{"bias": "none", "warmup_steps": 570, "batch_tokens": 131072}
Each number is 500 + 40 x the weight over its row's rms, rounded and kept within 0 to 999. Layers, rows and columns count from 0. Numbers have three digits each. The size before them is the row's rms in percent of the matrix's.

# down: layer 5 MLP down (transposed), 1536x512, rms 0.0395, rows 660-759, columns 384-447
# up: layer 5 MLP up, 1536x512, rms 0.0489, rows 661-760, columns 384-447
down660 107:489443518496454479378466550450491580500498519451491466486539479486495518557515527466471520512522459516500393441525573473497565529522598478451512468523492439459483452598518489511546477508493477
up661 099:533571503468477482537504513465416447591536505472463561502545487532531484506446576510520459516523509514433494472560482502509521522518431515429466543525482486470520477485543469576572547528518537
down661 094:485483494498500519536475468502493550507478446447494525484404502517532478435499574472543511494510547462534456555478535517385490512478489497493578464490462476515459484475463444565554490503501473
up662 103:590452510468531507546624457546454522567539512561519508440486562548459499513506399535473515477475481519515527459421487476522544490555460500502504513515596459477578456538561521544506427526491511
down662 098:480485530429508507473533478478463492438464472519479499409464433486496479510511458556456445482509497519511494518500423513532558557548557469473471449488466529539520527457514516572560516494506528
up663 097:526459553529546505599521540503503589546461490464519481459446533480470505532525471564499455503487561560510464525515506491498452489578480467519514486470460535599501513522540459509516448536485488
down663 099:430566513503494543458490485496491412424540470509445515519493523569513550472530447482544532521544529521550477501522494529436499529537490501531437562507543425478531500489395575508445480441515514
up664 097:517448517472503486513489486596508527524471492457545421492483491450522533559449496478488471469471554555528592460484515483544472448518564541519477568527569475485473545512625420423510474530505424
down664 097:474553501476494450502534519493531541500520508564548492538499541493439488485533537449440447590534456503538467515466513485543526517500456510533494513500444557502480523534552471460560564503517421
up665 098:513508471511470471588578459477470525510569524491475533536495489462407520478542505565531482563493584489441482483497443436496517536528488493483480546498504498515555508500459447479489494439465501
down665 096:462510527513536457552520482496523513467503447448487498468441451523561547439496498481555462502529437526528523479489480528548581506524519619468537517449532477472496442481495448430532480429430525
up666 096:457463499501490532549523414492445452458496509492537488569489434470566553480481514503485498503515540558446543508517508537510546499551497453469486460532584520531497527538466546556546544540534470
down666 099:459521463371623537477505563472515558473504495497582469520526554530592470485507494486505437485431540483480440493455442503500484518499464577497498504501524552502478459562471459460520500455438478
up667 093:483470534480525440446495504518553532559509584530445510415464488492461473538465459509439464478530534551454512454463520457491401450487514527445527503547548501588556415455497551529509464548535506
down667 088:463476502483500559474528421537534532529498549495581516507536511472549492459564451554519462526529561497562515535469427454487483498490522483546501541431513506496550464468511509518501511481447464
up668 100:535463586515508485527531458532459526433457521413499545505505516490552564478539507565499516495507524484433553524521500478424500520507485466565565514561500502471490542521498511469551505527478499
down668 098:511518502510513478435458506481530504550520492500494490475523492522545547515448523493473475436465434550570420504469479489492516515484383505497459455530577489563522475523519443457538524493455490
up669 109:470457506542498498526497582539499495505524580446447502463517493500454521560481493487507477463535584539542444499428531443468488497515479498488472558543523573525484445505513482540564450487530514
down669 110:484490542561515528548465541504437429481530543508465515552486468507396473518542503533522539492468504412436525529542470448487482498497606462561527569429478534470531499513507416591431521528511569
up670 100:424489500448506498543516464496517495478512557494428479502468514464490502529504503585494450584527475520507474537483478490520490509512471452521440427572429475498549471536560517489533434520542516
down670 102:548446453511504484515376449445535479534534516421576460499554517475464469576497485518526485534527547554459461471421497471504486484578553519523492531467533453475518561497490519480440555525515516
up671 111:497492532541503525450498440493534485502552492499530560538439522488467486487546503552499459557417559513520473529455443493486454486586491506464526531474451511564459465442521485543490483462485503
down671 113:481541536509549512608553494484504495462489490455372479561480443471469533577517506518526544542556429485539567485573530511533520467481521503429506474530556520459504444547415445513503495528520497
up672 102:568445471480461580423465507489542501459487473472492487572556468524485519537483490491585512454565554585463543536456460487475514525506470515567417481452524516492510521508448510497527479576487507
down672 103:416556486508430546526470519527446438497484507518551567420487518533517480547510520474502517498453529505497508564467485555523527480445531532547361453419511551458509508532459475566505521481544552
up673 096:485548531480472552544523495491485500493470521481471527441518401493466440556513500569582486476580465589490495488453518448462537555498541475528473557493518528493484511504523501505500497426479482
down673 101:519550459509496482530493416567524520562549443482512483534490432450437542458436562411522506482511522526529484437515471473553517549477555508508527471488446542507524448510498420486485499438519565
up674 103:483482437524513490500508475585443533548448530510456429457503481492584507535437517447436483546541503527471526534543492511507510507526388445458503583459547437464500510400562487468569537522518509
down674 102:460476511532461545468471461525531549489492510491515508485432504486526578482519545461453521570492489465488570548634457484525503504558489489394528493453443479512524523554508572498482412543434578
up675 101:465479472551546488519506563505549489455517489563489536539511516485472515445539462455497522494592490526510486534481504516487534515500452498479514484477539471523584482558493463531488463484517527
down675 105:515472452486477476486441413490494431515470530436458527511450499565491493460541514465484544529431469463464452492445531448512497599516484527510503433562500543497564471504581572478515548506486519
up676 109:518446468486585475510517562541458550565496549516525596528535509497560604472500485525457482547565563489525481532482485437499510465550434514514490477498480484476453522534502494478508533525581524
down676 108:561547531443503541469478468486385432610517526497528531534509531493460523479499449558463504484553498439529484485535508489509532445462618535477549416480463479410524511469414496489556518516500474
up677 109:543411566498544575558531521449488497535480494480457545519467421517499545510516418498483438517465567555525520483514493487513476509553548511524443495536575471477409539553488551532463478487447501
down677 107:512460510580461499561496437476525491496476502543485587511456399512532481498480580472529491461467536546502453522513445456473497447503513481551483536495440508490532536492499507507486510495453563
up678 103:425541470509461513481542551504444459523533476468523495453567499512483553500466488506491467497516462532471467501507531499563530488451568492438462505568421523464526499508499448488557485505546549
down678 104:473478532516571493525538442497500534508479530515532492500502471427467481480470546511507421515492469499449478532490450510559479473493457537540498528480462444461572490519492479449486466499505534
up679 095:479520519450555480497583464502402527544539458473457534522507521453455425516435459586487499468487495513530525555452469533509506509514469435508474553577526570593505461438559481482482463406483505
down679 096:521487556479477439456514523493474495490468479546466431539541473488547534614570423518486557504466406503499460508503521534444448482571571436488490545489524510505557500469515460520506424437460493
up680 106:508425522545496560431484560462491619563485536451502483456519543593579518458465472492459468509535456553580516462477467496482544528514501531523430485460520584538500506534449507520522481449538535
down680 105:502512500506427524553535500480516539473523540471454513478431503459551442486449494459524428486526420477495486534505511501540515512443546465523507508472475524472512547477365610504519463487440485
up681 102:500514504533531502460503499474469544528470535445482521526478538472486353497431467549507503556487446505531505512447481536438544411539515457464474551468495460492478519473549501541440478488435531
down681 102:488538472458508490450543502458554549456403487467502497525480483543535465480508505494558411472477469471551551497462525507538539519510492541535542471454556579499475510468493567476579488472505448
up682 093:472498462493478437490548402476491550489516479497545536526475402500542451520531520517519491495443488484410481522550463503462475458537475450461502489508522527541558436501501485529470410543526520
down682 090:517489582516504498502527498462515544497574549496543468532513454540456488478485468415549452481504480489502575452561469600506512493577483512497593567457472389515492528479555556449543509492486502
up683 102:516553463534501504528504488531512522485531524461482475493488487553534483579483463583511483444522514530495485539501500530535526486564528572532444572505540443450516525535547542472478512480541476
down683 101:568509533526573559501492456476544582466499473546514497530398425528427463502535512559525470468489553519458529485467523523507473473485571481495527555488514427504495544565517569510538556455515517
up684 102:512454515472497538495522457568490584486479458546487415594499485530498526552489509524475452554458513514520506552463552456551505483473509553408495493499484491501492563524500458494409452458513562
down684 103:588483548479442512502497541504457464464528530510531527488515564514493522524541541473535576531452567510461555535552492527499537508392491480532557446403492497526427460494522544542490465520496511
up685 089:495495498475469490496502442531531515482494452511510577555583528559493517479498474505528483517502508536543531540513490467437508529505457456453560551441526521514499427504521533462524505496530449
down685 084:573513500549469515520470474521461492550478545561485459525460530442455424518533478541480505482483556518451496428552452531527479519485568602518537456458515485519506507513570469499448442477583502
up686 097:407445468439439513517456485506503530543532515552497509541529494546490453550491497515511522436496578484538469487502463434509509493579507548518540450583434528463500438540567458524490518480470454
down686 099:510499530494554596405493452492540538465460523444532549516465531597507501495512535490442605493512498532504496470544493542540556461405498535457490485462523516524450505496524494515480494534508450
up687 103:502459518492510591456484555584519551504508557479505568459573491519582553461458498555443409542517511501456546530490504513501491526542545503491519598495532488533480485424434497456537521512577480
down687 106:551561438531577481437521469489507560528432407534469545604451479464523444538497493495464468528512436550471443501535463515526501532513427483505524504483533522502365517478445536520478568509488553
up688 096:580391493410505493488506528480461538561503497534514547509511523461433513477445542524445509492402459469417470515514496465516506479551487470480494526582546586565493481530471439509567515462521520
down688 090:490500521476427510505442450555562463527537460524540584466526492542478426460513461519560503500498513434557488534516528453483509480525425492491509525558490516542475446572582477497503474493536558
up689 092:460486493490509495566486588460415485452496442457473506506524448461531433500421487570505496434541564509510547538510437525538508506540527501503508548514544501486544519539545400579542545453428503
down689 098:522472473463475527556518549459482545453501507511506420433514493504547468473591495431538475526549520447561474508519558521509481518443474510491488496500565516559511501483561477429510507483438639
up690 100:482544568509450483525516477487469504511527561499501447489508472497471516529475463483447463420571491450490518484486483391562580471566471528527456556463552456463502463466492479498504486462530517
down690 103:477489564465553449536559498513518512468526550517508512519551523531433513465538504489518495536446547582514524491486456533495512510444494399486494512504506466515534528469490506486495501488499522
up691 105:582506535477484478544573544484486496476576459486530582551471545533502468606491533539528578506564484541413519454472545410446418526513538464518431514481498549512486529469538449491556454483466508
down691 102:485471490513502514422494443508536505513540485489458522549550493498450506509523448480518528538499564465528519468431505446501460537481569551466539498535504447459532409404501470582522520487445505
up692 103:554419532523566568443557458499484493569549470544506472587447414575533471465447470467437483494506577545494491502466506510524483494473547503524442518557430476564551443533539423503513494486502558
down692 104:450527457509531569517469419505520555458486532472506505481560471467446553437441447399536492526518455539492420471508498513518487537536409438503563578483554572548507568537437497472550502516492520
up693 100:469450560463527568436466488567543470516519494503499544528442381453479553573488404504467438531553469482500457573482482457485481447537433467563552491561505623524419543456483541499537493516431494
down693 097:470452519526491514462532500484541485417495531466555528507503506487498517481413455460517465444524508500546562495513472527546497485493506528455550479451504517492434491570513468490545506479458481
up694 113:473469471479461504434535510553464523464460515464544529471509507498484508535568475529503486477610517506463494544501517494552472518510563489463525559475479490491476573485498467510515467489469514
down694 115:526518506544483513466526536524486469526518513492544513552500436525429533492421536557464485476540519515540573478521621555497536544543456488489536459425483448491506490546495509468494527454545519
up695 099:555555533579498479492484518589518549427512466496531469485420492427491562592480498506508500515505552438487532511473449474496543535534480430527538503524509509477585481481541511473552475479560503
down695 096:481527489551498488537547474484506464501539509514488470522492467472448462531526477499523590532515510481515525482527449454500547488539593396567482526424457497445519438447519510432483507463521515
up696 075:439493560489522540483482492467508424453487507491544564502499491556557542444508505461524523515489480502472498531484538570533540513493530440484448539476540534510406574528474461545515520553546557
down696 065:579508516536525503495499474495473518516526479528403499468470497481454492559480447563498504512479489552502456487513427445481509474472524488517524473494469469505519475469529517441483446491506483
up697 094:477561489534519524446471536457454440466501540517512477555545469511397437462419486526458568495498506489513533504431531523492502546451477538500489564471536496508487398596540487467485498511514417
down697 091:496523490515512530454456509449481563478512490463498546467483491519512560458493502454538433470474629519480473448560459485488532495447567464479459478485464506482415538484519489452446521466497517
up698 101:477393502465446505555519542469535478484524524455478503518529539459473524463457470470490434469543532501530486473518477532563522462475455543461560551489506486501488536526476578485475580477579504
down698 108:494514567466440457476455512476446484521476449534505496493561508593494547444517410474545537496502430506537401505519481519532456553489544530516516524558511555507419564493473542442509529482455481
up699 102:561487525490557525569494541511462464518523524454456525505462508478495536496507528520459446484498480529521481481483392507476461536509399572526490553505540504544513542522546549526501521544548489
down699 104:463496502505501435548543477484473565544524540425510469520506514488496491583531474577525548523537486540525525466560494480486499527466412398561456457475484498399469517481471515460459507426452439
up700 102:499516497518423484547531484487442520496499569460529548475463495521523589503484537602514422492545556537481494511534474491541487484530482474497534490543494488530413544535496506494519476491504541
down700 099:540478457452453479444459650483521598524552523475558544512523491550458579503537505443507519449463557550551464500448445434415547494496479528478550523502566449493582559520546455526502430541492508
up701 106:526490507549553596506524417469441573535511501466513523550466524486520444509505601486473492470538552524507515513498442518455524482579528493489581503491519464468532431492567514485484485491464482
down701 103:441516486485485451493530533491439478485567547484487539488531508419502534515448481453544474472480579555499442467487446431518488613512381509447481445542518502448547504521554490583540518537494475
up702 122:490455563519466525502454493506553490466499514462468567490527533440559441514497511473506469523554546477537541583459509423474576550517487526496457552502481569479475485469585509511470470487485476
down702 121:451483518432502588486506464594496535500564492523499525517473557520526502525582536445495437464421433521554581578443399476468445557534472563595522526476446431476508551495498491458487512513461514
up703 103:521531511429488509551589517544469480523465480515435548424528489550503502548458524487423487508485460526483546511489477464528466555471455581470444514581513420513471527481488533546545550500542479
down703 102:456516477507467434535499451478485484534437496503490555517526498516550491456473508525464449537572458472498622541539548438520457565475501501505502518584410560418558398440455420534556487479434524
up704 101:505490487548459441500534477494476517564496536503563500577491503533542501520564546497542452494545530559504418555449457515531534508491506470520543499519476476488488438489507481521603523511507475
down704 103:496426465523599513499511514502443499470519450446433531456476521586524468472459429529590512517455485500486543571514495490542518469501442554490524465415544477531456456462521515479479448496559491
up705 100:501516522474461474503526476492484474476553579479475555436587500523474497457430503581478502534461470497451489486503513459453384515534448499536557450461521555504552445468558544542455558429484535
down705 100:422503528463475482518527502467549526517494553590474523573558522510549452523492494546517491520444484453442462494535521529483520438420414493539526515552456493484420511541492458469592465523485497
up706 103:429478544481479559523603473530552496529460446414484515532479508536565491501512519546530486450490544616490440525536470494544428534573524443475499530476512545505484513464588484469546512455484534
down706 106:503525515446488501427562427478524453513546505443479470537490527465478547474531433555539581531441437556474513573446532420468588554499569520476482574466505519463452475532410528465483496573440532
up707 096:459544404526438536510455501503500472560553540510429500486494415542514512527411514493453433485500511544540480560505462508537519508493543509486515473483480511506522514472554491510496561471507502
down707 099:433494607543484518536500517527520566491555503498538454554460501427554457560539559488491490481506577514433555484479548480580572546506505514515478449418478463552469492522575493547508369534479495
up708 085:508478481470468580585538556471519535446538519471476545594514528484464482520520485517482422525532544508526496524416512493467459514503557506436541489448485515558542469549528484569454449497517501
down708 089:492522489457517478525511494514548520550514532507485477513461517504512456443455554450499493456491492521465550461494502529499529544435458502520499529503470448474497450489474537531460459413501515
up709 102:417474529470498497429590501492452516491479508553442481483547542462486508562543484556470489494416648455465443519464515428476582464528476526547517560457535518550494551506502541479552517489463459
down709 103:413513487464464518529451524533466475555460514496491479548548481474472435505518419520470514495449508474505543561507409433498489530490516453465476466500484484430478497514497470430596496456564520
up710 102:547524506493543511503506417519446494505466450433522474562497432502465533476423509500528434512508446476494552468512526443481493498506389490577489527556432523492564573501450531459505440455481504
down710 105:519524443511484570514444544463494474472510574509568417472500466517381502441451444447446531498552513487480501457458464474522513452535467515528502476582627449468475512433514437557471526510473539
up711 099:497500552517471490561520474511437567502571496537541438536526505556488432469528548500508505438481467581487546614484435497511476476562447544487505537592607517539653516473511437471540462570457455
down711 103:482507515484490573437540468466563468508466530480404546540467477521548513562464601499519482497556534497443473522493511459441475616461478494485507531469455504492532417448526505521461499475534485
up712 096:567521496463482557528542534454530488453565524476490466449473455499465552520535417489497465461534554506503449488507495541515528458510505524495440547464571465446477468522465463590560458430489556
down712 097:512468496468494441524508516541489437495539538480450505516464473451534492528530553531436595558543532512537530513503484447483431421432466486534483434565492548511584446553585530487372459440514566
up713 102:424455462523522500499489439480408547535540500539514492399527518468461533553496471536455446571464536486481509444520566552533589473530413511512484594484469492552471544477503461486498514403477524
down713 104:566506446559514478462452445471465538533436388509460500544423520457454500460500519495512537543516509514470520514558548499538499528488488496522530462487518499552511485472479488515478475528534513
up714 102:541547490515509467545487472423481550436519547494504515533522452525495573503418487511467432533446577500490496499524473512567550557526533511480467546563503497522380586491536494472466525473537599
down714 103:501516607479556497524566551516486492443468550476538478475464446485526515434509551416505500536517499582511458496515547508528501484544539594458598577526524547500466539520518518490490543419547510
up715 106:509468512523510524496441478450480486470478531480486519532477503525479520458463451519513452414470508504495595480508506499557462494593481464482515557519561495480557507475526490558486509473528588
down715 111:457503501530494550582573487545476487486466492541522501584575521492531481414512517455495427479459566521472528444534490496484534558565561496585436496407441420522462548508478520415503549498531559
up716 099:518486479471437522460513486514422503601397496497506512459476496510501572493490533476494516476528543526431543443533510561512602524539547498531458573450540434444488446437500443543494466542512558
down716 095:500500553484504462469502496563569471486497457490508471452472475511531431472490538466484539527544521562539618521521515502456443506440589521433558541473511493509485455426527442528460470557500423
up717 094:502487501562508531464535476448527568523500540517511465444502539482494501576452526561506540514539502531505511542520536422513522512491523526596473463459485480496495509460501528507414525535476614
down717 094:523470454502516464561513459488476494450538508503495597504435548555432502522444514415548458495454588534520497527422462498568419535519479500476502443475518567427543505562492510493639457522439581
up718 105:480536510474625453505512494501517421562511529496491484534527506523496477555517457543517493443481494512567440476533510408502509590492496575526390492453535481433580496515486495482546449464473488
down718 107:505485492556453485575490519485519462513525431474503477485536532510482499467534562499528387542502452509418601554494506476500491499530512547500539515489539506482425499463527487461526526521495490
up719 101:494529507505444541527512509547491516539440559604498536459506472499546555559479472505386434477485533518488503495523444471519464525468534454459518505478485488476560514515538543507535531360451538
down719 099:554539428463579402486459540469518549566487495467444513522422552449505492461487580527501485493518463484493506514528528482545543522506551553550513388511405490502503504522482503503506490462416506
up720 089:428550516476413598481462562519564551457487514486466483447430544560473456496458443563513506547530495580521434486445574564481495428489554530487459524515549503500477505523509511522490423494467431
down720 093:501491495585467440522486544379509534532477360511472424499474474546496437472500521616529537473503510494523458512519501412482533473533495588510444508543475407558544455440498460498535514591509563
up721 102:433394574517581463525474543584466548535484518537443550460535541523451493498476506487456473537550483540503464504542523518449476452549427570481448478487540485477507476485483492518493552577511508
down721 100:504487479525520466445536540532498493563485404501521515481583481484466494458496521569544522497481524489510495501477504469527490505495469452525501479481537448489521454483445542482500444448497547
up722 099:494408533501556480541605432499465481572460500478362478618450564515530525530576473567460415503573494528487541537478532400515524535535499484546474525561476495552460579452534529472514560445531567
down722 095:543492557446504534499483474498540497487485516513499510523569565508487477545544514523565570554513452550586496426555480535478494414420544456453477506455528422475568437599503555533492470474515463
up723 098:451549432461498497531513485473486490526595521499500485501466484547490497580506486525509521558451516549550449513493504527491532512472423513473477430429506540405579474499506495510521518523530446
down723 096:466537500567501530563501545530511513568490514504454527497468471502482534467413521445543489436459546443454536513482436502489499519519533482496512511555513551526526440554488445494484457510495500
up724 095:534497549497448534512548586442434426457504517490462446461508565487555540497462497543537517495465595552547380519441495513538519487490440493479568491496429456457492493485511489427538471535538490
down724 097:487517477510550539468514520538435537498502487535417533484544519439455468471498421443469494506537465490470534425495471519496525492479468469490440467579445460502482517525475487549506487482438473
up725 099:536455513489468556524501479566532550507510513487449483542540479504502478464482544511524500496518499514555489509521563468546516523486531461426508565499562504512516496513569463545539531438521529
down725 100:432513558448509436533600481452482530553460503475525448464516470452470426465534534504530496581483435496429539456524549457446474540523547491503427521553522457528466465494452509468580498459452461
up726 099:539458506493437533493555554495548452507542532493516461540498489551513475463521510490456482483493575466450470617494506500466545623502514523449481519488538515517508487508509469451465482578467533
down726 100:499548455533558471487524495521521517526552444519460517475488493511548539466572486511423525467496464493510482446493573497526479503480532552477519476455470522520501536465422516497451522514513518
up727 104:544452520550512463466476488527504517480537444492436565626532462461476444573553517533485514478489477521469456581557487449470513478519472499512564472454471463468531473555496437552509489505510555
down727 107:495512490497447443495555538473463476520533500494422472521479551513421485478506420579521536520536487441507491438500512500510492423533466544380535556528473498437507498495447563500468509469579497
up728 100:510581457536542480565519498554501477554467553485454516566464506543526541473510475463487498543488505557469500469529514514489521408536488460475444531502434478430484463466521457560550480473510530
down728 096:448496495514470519484463463496576481482515518499488496528478499532517561520446490512462533543529526548601468471535502430465510508543500511453585487518505505442490528472508498552556526518429447
up729 083:465503461512455503493467429489476464505562462465501495497518486491508482443459547539477477505565471508419458498474483473457382561535463453495489497569530533541553460498482493501538479470519553
down729 079:495497521380505458517513477503492527479393515508537494513487523525437462549478474523463557510469513581541459436512489520547542495446491446502549503554519463470510557520520519461449483543562482
up730 103:397505457446522482458463477503528536581503458551514492516504452443477498504503486535546457437552466548497447426537501467462612516515484532552515568537518536489524430497553515481531423458512545
down730 101:479513528530472514513454469445533469480509469540511511438489470497495494473470541493560528519524507541491498493540442508493564538444549495479521521432463461463546456558508521513502469547587495
up731 100:505450469517481507506474546464506546571500514539569500564492474450438536516497521609520504504562512516450514536492375480522517475506482580488544506519492541527534539508449401503475468446514489
down731 098:500485464509532528495478508520449446497476470552501499514488476445494517565518487550480481565421515535557480482509571475528480484424466533508514482471452448502530431495581446443442473528521474
up732 100:504456531521544517429488434541404487458483471539476480545485496505551495537481461567516483553472480518474532487452546493563537470506501499453386558538537534484496565496535504482499395481482449
down732 106:467513474558505453520491443502453499480561473455475456551503468455482492529516468406535512494534489493470546494487536424472493552541428540500475504493524487485450510476508551532512484502482512
up733 102:488491483494503537499541520483498545453435591523518430510535482572539555496501503563508507478550527523563515550415465541541523479486492454524457474624516498563538494474535483475496516480522493
down733 103:428522477532498464571516505443508544511525558493517464500571571458502475491493602493534428521473460528502431483503528516506481467456554518522501516484558450540450544415470460508434509503499453
up734 100:468499534519507590522558481527433572487468525479463559523503508579491490541507487592550493545587511479528429505534499419496535559472512512548507592474502488564515479488543475523514512514462480
down734 104:537540445454583513511542508423505449461517443542488508517467534514500566436524532456464532545539559439590399567546586468499517526420592504494520607442474525565525529476488420451505481495505481
up735 104:546552513493502433456550470545580594474488487588472555519517477493536425508565486469473496543464525467451433554487537493449505468588487520567466432452475455555551522532499543510628419533549518
down735 103:502561487439558532455508504469522472474492499537503483431497525477577494432555515584507509531507477508584499453508478460502511541474470535522558454498489496475473520464497498543536519524481427
up736 099:497502532422507562569549476458565501463487532403546514520470488484506490493495457484465483478501525547431490481513533507542533485435487527574458544515522465441473535522456465501532474483539501
down736 101:557445509439570557500555484505577468480540461472475573515552502415513551525561515497486498460482562517509509523445448465467510505453475474457516575504575481464459477534487531475491473473500494
up737 102:537511515472544501551473526550530462492485560468479475508436579527515554478422425480516463540443537539421522540483548501418515483453430496516529514491480462467526521472526502447543481511505549
down737 100:531514426484507468503510491505465572437481477500545492556486515478528545498471548476486458500487479570525497531495535485577466513454424520580560490553538501541486491536521444470465451500504489
up738 103:469491453498495475492477468544515486533514470474481551446538566535456485505465460462525520453479587467497515477554496461485490536505455497514510606520495518540512468547476465518415500533448470
down738 107:442501419451451437551478479546523425495499510579530518487530475521567546503479493416480504488533552518483532486550523563512494552533503526478522423543464554490529582420481458427569499515515481
up739 103:473491541424488484444511519477539553457544559568517460465541496569495559488527528564500500509596490470531449530520525492467518469510487457494546506469558516472482468492536471506549519529442429
down739 103:494480449491440527519501470440475482429493523515530457475463583555471555432494462509475502556505550527497528520456483465465556444560561437521444536514549456470522563488498428517499480502567444
up740 096:499485524520470484450580454520479507555535526515448578467515558444510474473472462521525512496546536459466517560569502466566490542516415486561435482496481486418523581500488522571481471482548473
down740 095:505528534534481436416504496462550406442564492497556460531522505521475481558460499510589474469473531454413461495493561515494543514477494490530497524441472482429477482527411463481510481548493562
up741 098:535493488520495489534490488490488573412450550481515526450537512432457479548499489505526436495540461477508444602452505470581438480527458497511479523475541464528535476550579494466488467485498518
down741 100:531413536512483485500435470510504455568545538537529468481462503556593540435489549431463537546531549536491507443511464588479489541546498555468549545543459449511492484469487564530550484488446455
up742 096:523470473511519452521485468462502512535579531542493519602436473512475496485423471415561441470561526538519491504440526495504512481519485429505528556468486481484419516467510399515506508504511480
down742 097:497540496463530541542432415565486467505471580570361573526487515493499500546456466496497474487582440550551471484466418475501454602497524510530547465467567518567539501534490516509444502430454493
up743 100:439507563403503478473522565500494463492545521456482533505579538569509461501425422424474505453464500520546517521458456526536575507473467520427467509449563491538504507483503489523537450477516456
down743 096:543532492519524531582490468518529523425460469518442546481440465445513481497544603519437520452453505495502539359479525487452494470481503509425514516506500521493545462522590495555471481548506504
up744 102:517511517554455488552512575532468475505541517507584565471537415477600506445543495478498485470517530578540467525458506441508501513529459461518535499520512551512486482521557458550468515497518460
down744 101:456496510479503510539573472497527482456504516568510492454544460461517524499508440480529461577571459528475507516531420520541462516547535445542444532461427503427531489519518500480535568505526503
up745 089:495506472458490504510462509551466483445506533528472485468469422447520575539487488478527503499596522591502534515581497487481522486503488572525491522446422497495499444498465538499543515488598501
down745 088:509508536536487489519503450480499546595419476542534516503529532484524525429535457480485553561560441522469497527442534488486555454572501557515558507582517507606551527475455480489460461470448534
up746 104:566518557519463508391623523536516598540531489499486554492452546440503505514555534459544495493516509487521422497553491483579481503527394483483521563499429537486476513481577482488495489525485502
down746 103:503506589462543513498465491528498485511475459483444513423479540501458507456427480468565499524459480469447513463465522493516455489527496536459473460487524491554520456536530510471535451511437527
up747 101:549535538498491547497487458529459515479481555534475498476532476453450427527524470485490418567527453502505428547490532459441564496471479472545468558453493506529497520525570515466542536478453529
down747 101:491525561446538487470429535474503523461520529467509564501479483472484494508442468469506488560487555499503511518585572545477541424430445448427549518504505534527542520518459524461469475494524557
up748 105:464521495492478508470458443509548470494507533559486495517435525452520479532433485491513488505518488541506530516526483434527597531480568493476462532475517504544500503541542499620504466490443532
down748 110:550492494498598533496492518544401468549457433597460494473511410468487528418529549454493455535472563477503467446440513415524538490476578470519485509477526451518414526475498523443502541563433480
up749 104:526496520518477457538541484461481565487505470484519496535481511537473549524509528553443470477456472532459472518498478501566504511485476411484537521433510547492510531506518423536477546549595543
down749 104:506463456542423500512513440526573543518543535509556518588520405554552490490508420491561466519517559502506581441469503442462508459514540582544517540483440542424555423498538462520481531549569501
up750 100:460450454460489597501538460484465505554534443446459506471457487459439533507441468459492402449537546555527490392442493478497536502508543523483437565515499566539524466591510552486524443518485534
down750 101:544502463470410532451535467506515526481476534537499564460488490530480507451511478490497448494475457570487558488477507555522521629479563537488500506501489494502499445446477457489556512482523516
up751 094:482511543492421473555528472506458499517528495367544507494462543492454489588472510551498451579482612569474504486472448486545529486529468531565544582557568506460541535561537490566595541524474515
down751 096:584493532469538477572492549504468535524496440499467463506490542496571587500385492464597529425549503564459541516524496484516514466459505526485467421508500520461476481501484501521464494519605550
up752 114:459578493540543496509477487543488461511550537503483514434533497476497536555495510453531528463556489519510456521503510480504519460532491495473448487518568568471445441516533528496498524513471491
down752 117:509511423561444477468508466517505521413496554417553543488493525515523455506464520436518575484417512467486428518577520500393472480569466532516529428478491511462503505562480567516483522475458482
up753 083:486448522503564535517474510525527523475487464493453479522454495466449496554489480451518491399542472519437483526568559448505522465520458483452434464454530499521504477431497518518431468575458506
down753 078:511497522459469488529557499480514485487555485448546438565489430533518529490518563471433542451515552503511478539436431554538494546512463495487441481473528460368484535565481526541470529481491484
up754 111:568462605513544505549531549513573512493528469447504530466521451517489489528490464492471509434518558538500446558528523484438543559556466493537501535457536480513478470533528520463493510540542467
down754 114:550495434496528469507462392511426503538436488545474479481536521489488511499451504482527491506499462540527546536484502461489376511498375506520500447554572484488487513459477433616478540510462487
up755 095:540496466520546555574416486502500459544514485480472472477582407493524541479479482459484468532503533554499439560465442540495537487535506596475497508518395515472558487512524484470493440508456492
down755 094:467463503466454435500484485503536478428542521543535509532513471446518508528458498493478487569508460447442452486552440446528521464534485515428483527486493463559518531503528457533535477493478534
up756 099:424539549484443439420455502501503473526485509497476479490507465457514401496590573444557445405585486511423495473427507465450520525563532522486435529467519606541453507460580521453442561436464519
down756 101:538494523537493418497505504565445528541487501499479538469450489483510513598459468463555524457433490501496511487470537493529560479486504558541488523540519517484537460505523440467535497570475473
up757 099:482524517458521509522475461522490498513470519543507485465538440520469435447468519520531543514471519543511539507516471499591547507535503502542508527608484527480512436509555435488498512484511517
down757 102:493470519534483498496439570432532470514507494463496434542447474576548508502472498574519565524486461479506517512479553534460496496536509473448411476411539442495550429512527467566502471484497486
up758 101:521505487488501539522544528516455478513505479469502538546479518550525454507549453452485401562485503504544502509495434478508567539513523485513433438496444534540513478451539558528512542482574501
down758 103:504476481544433479507499503552552464529426465521527528581500483487455516535534499449504519568565579503445446498439528467507530528481498441480500492459483477506511518540413478429494410522535512
up759 100:506561462539490502501548528445435461541613574529479497487474511535507516515403501525493450406429525545550508568458447529584519502489497574472431490491468536543509487531468479504542532464447472
down759 092:464433523487536519506467492564532514505416442536496490461527474440477533553529502477469558499527398468579510413502446529451505425512499466459533511509515523481557467534560570423465462534517516
up760 098:484492500533501510521509539480536473523447512502526568512616527532523453478528540472438431504513547501534515485496519414534469455460442474473521593436531529492531530517510516413582418498475562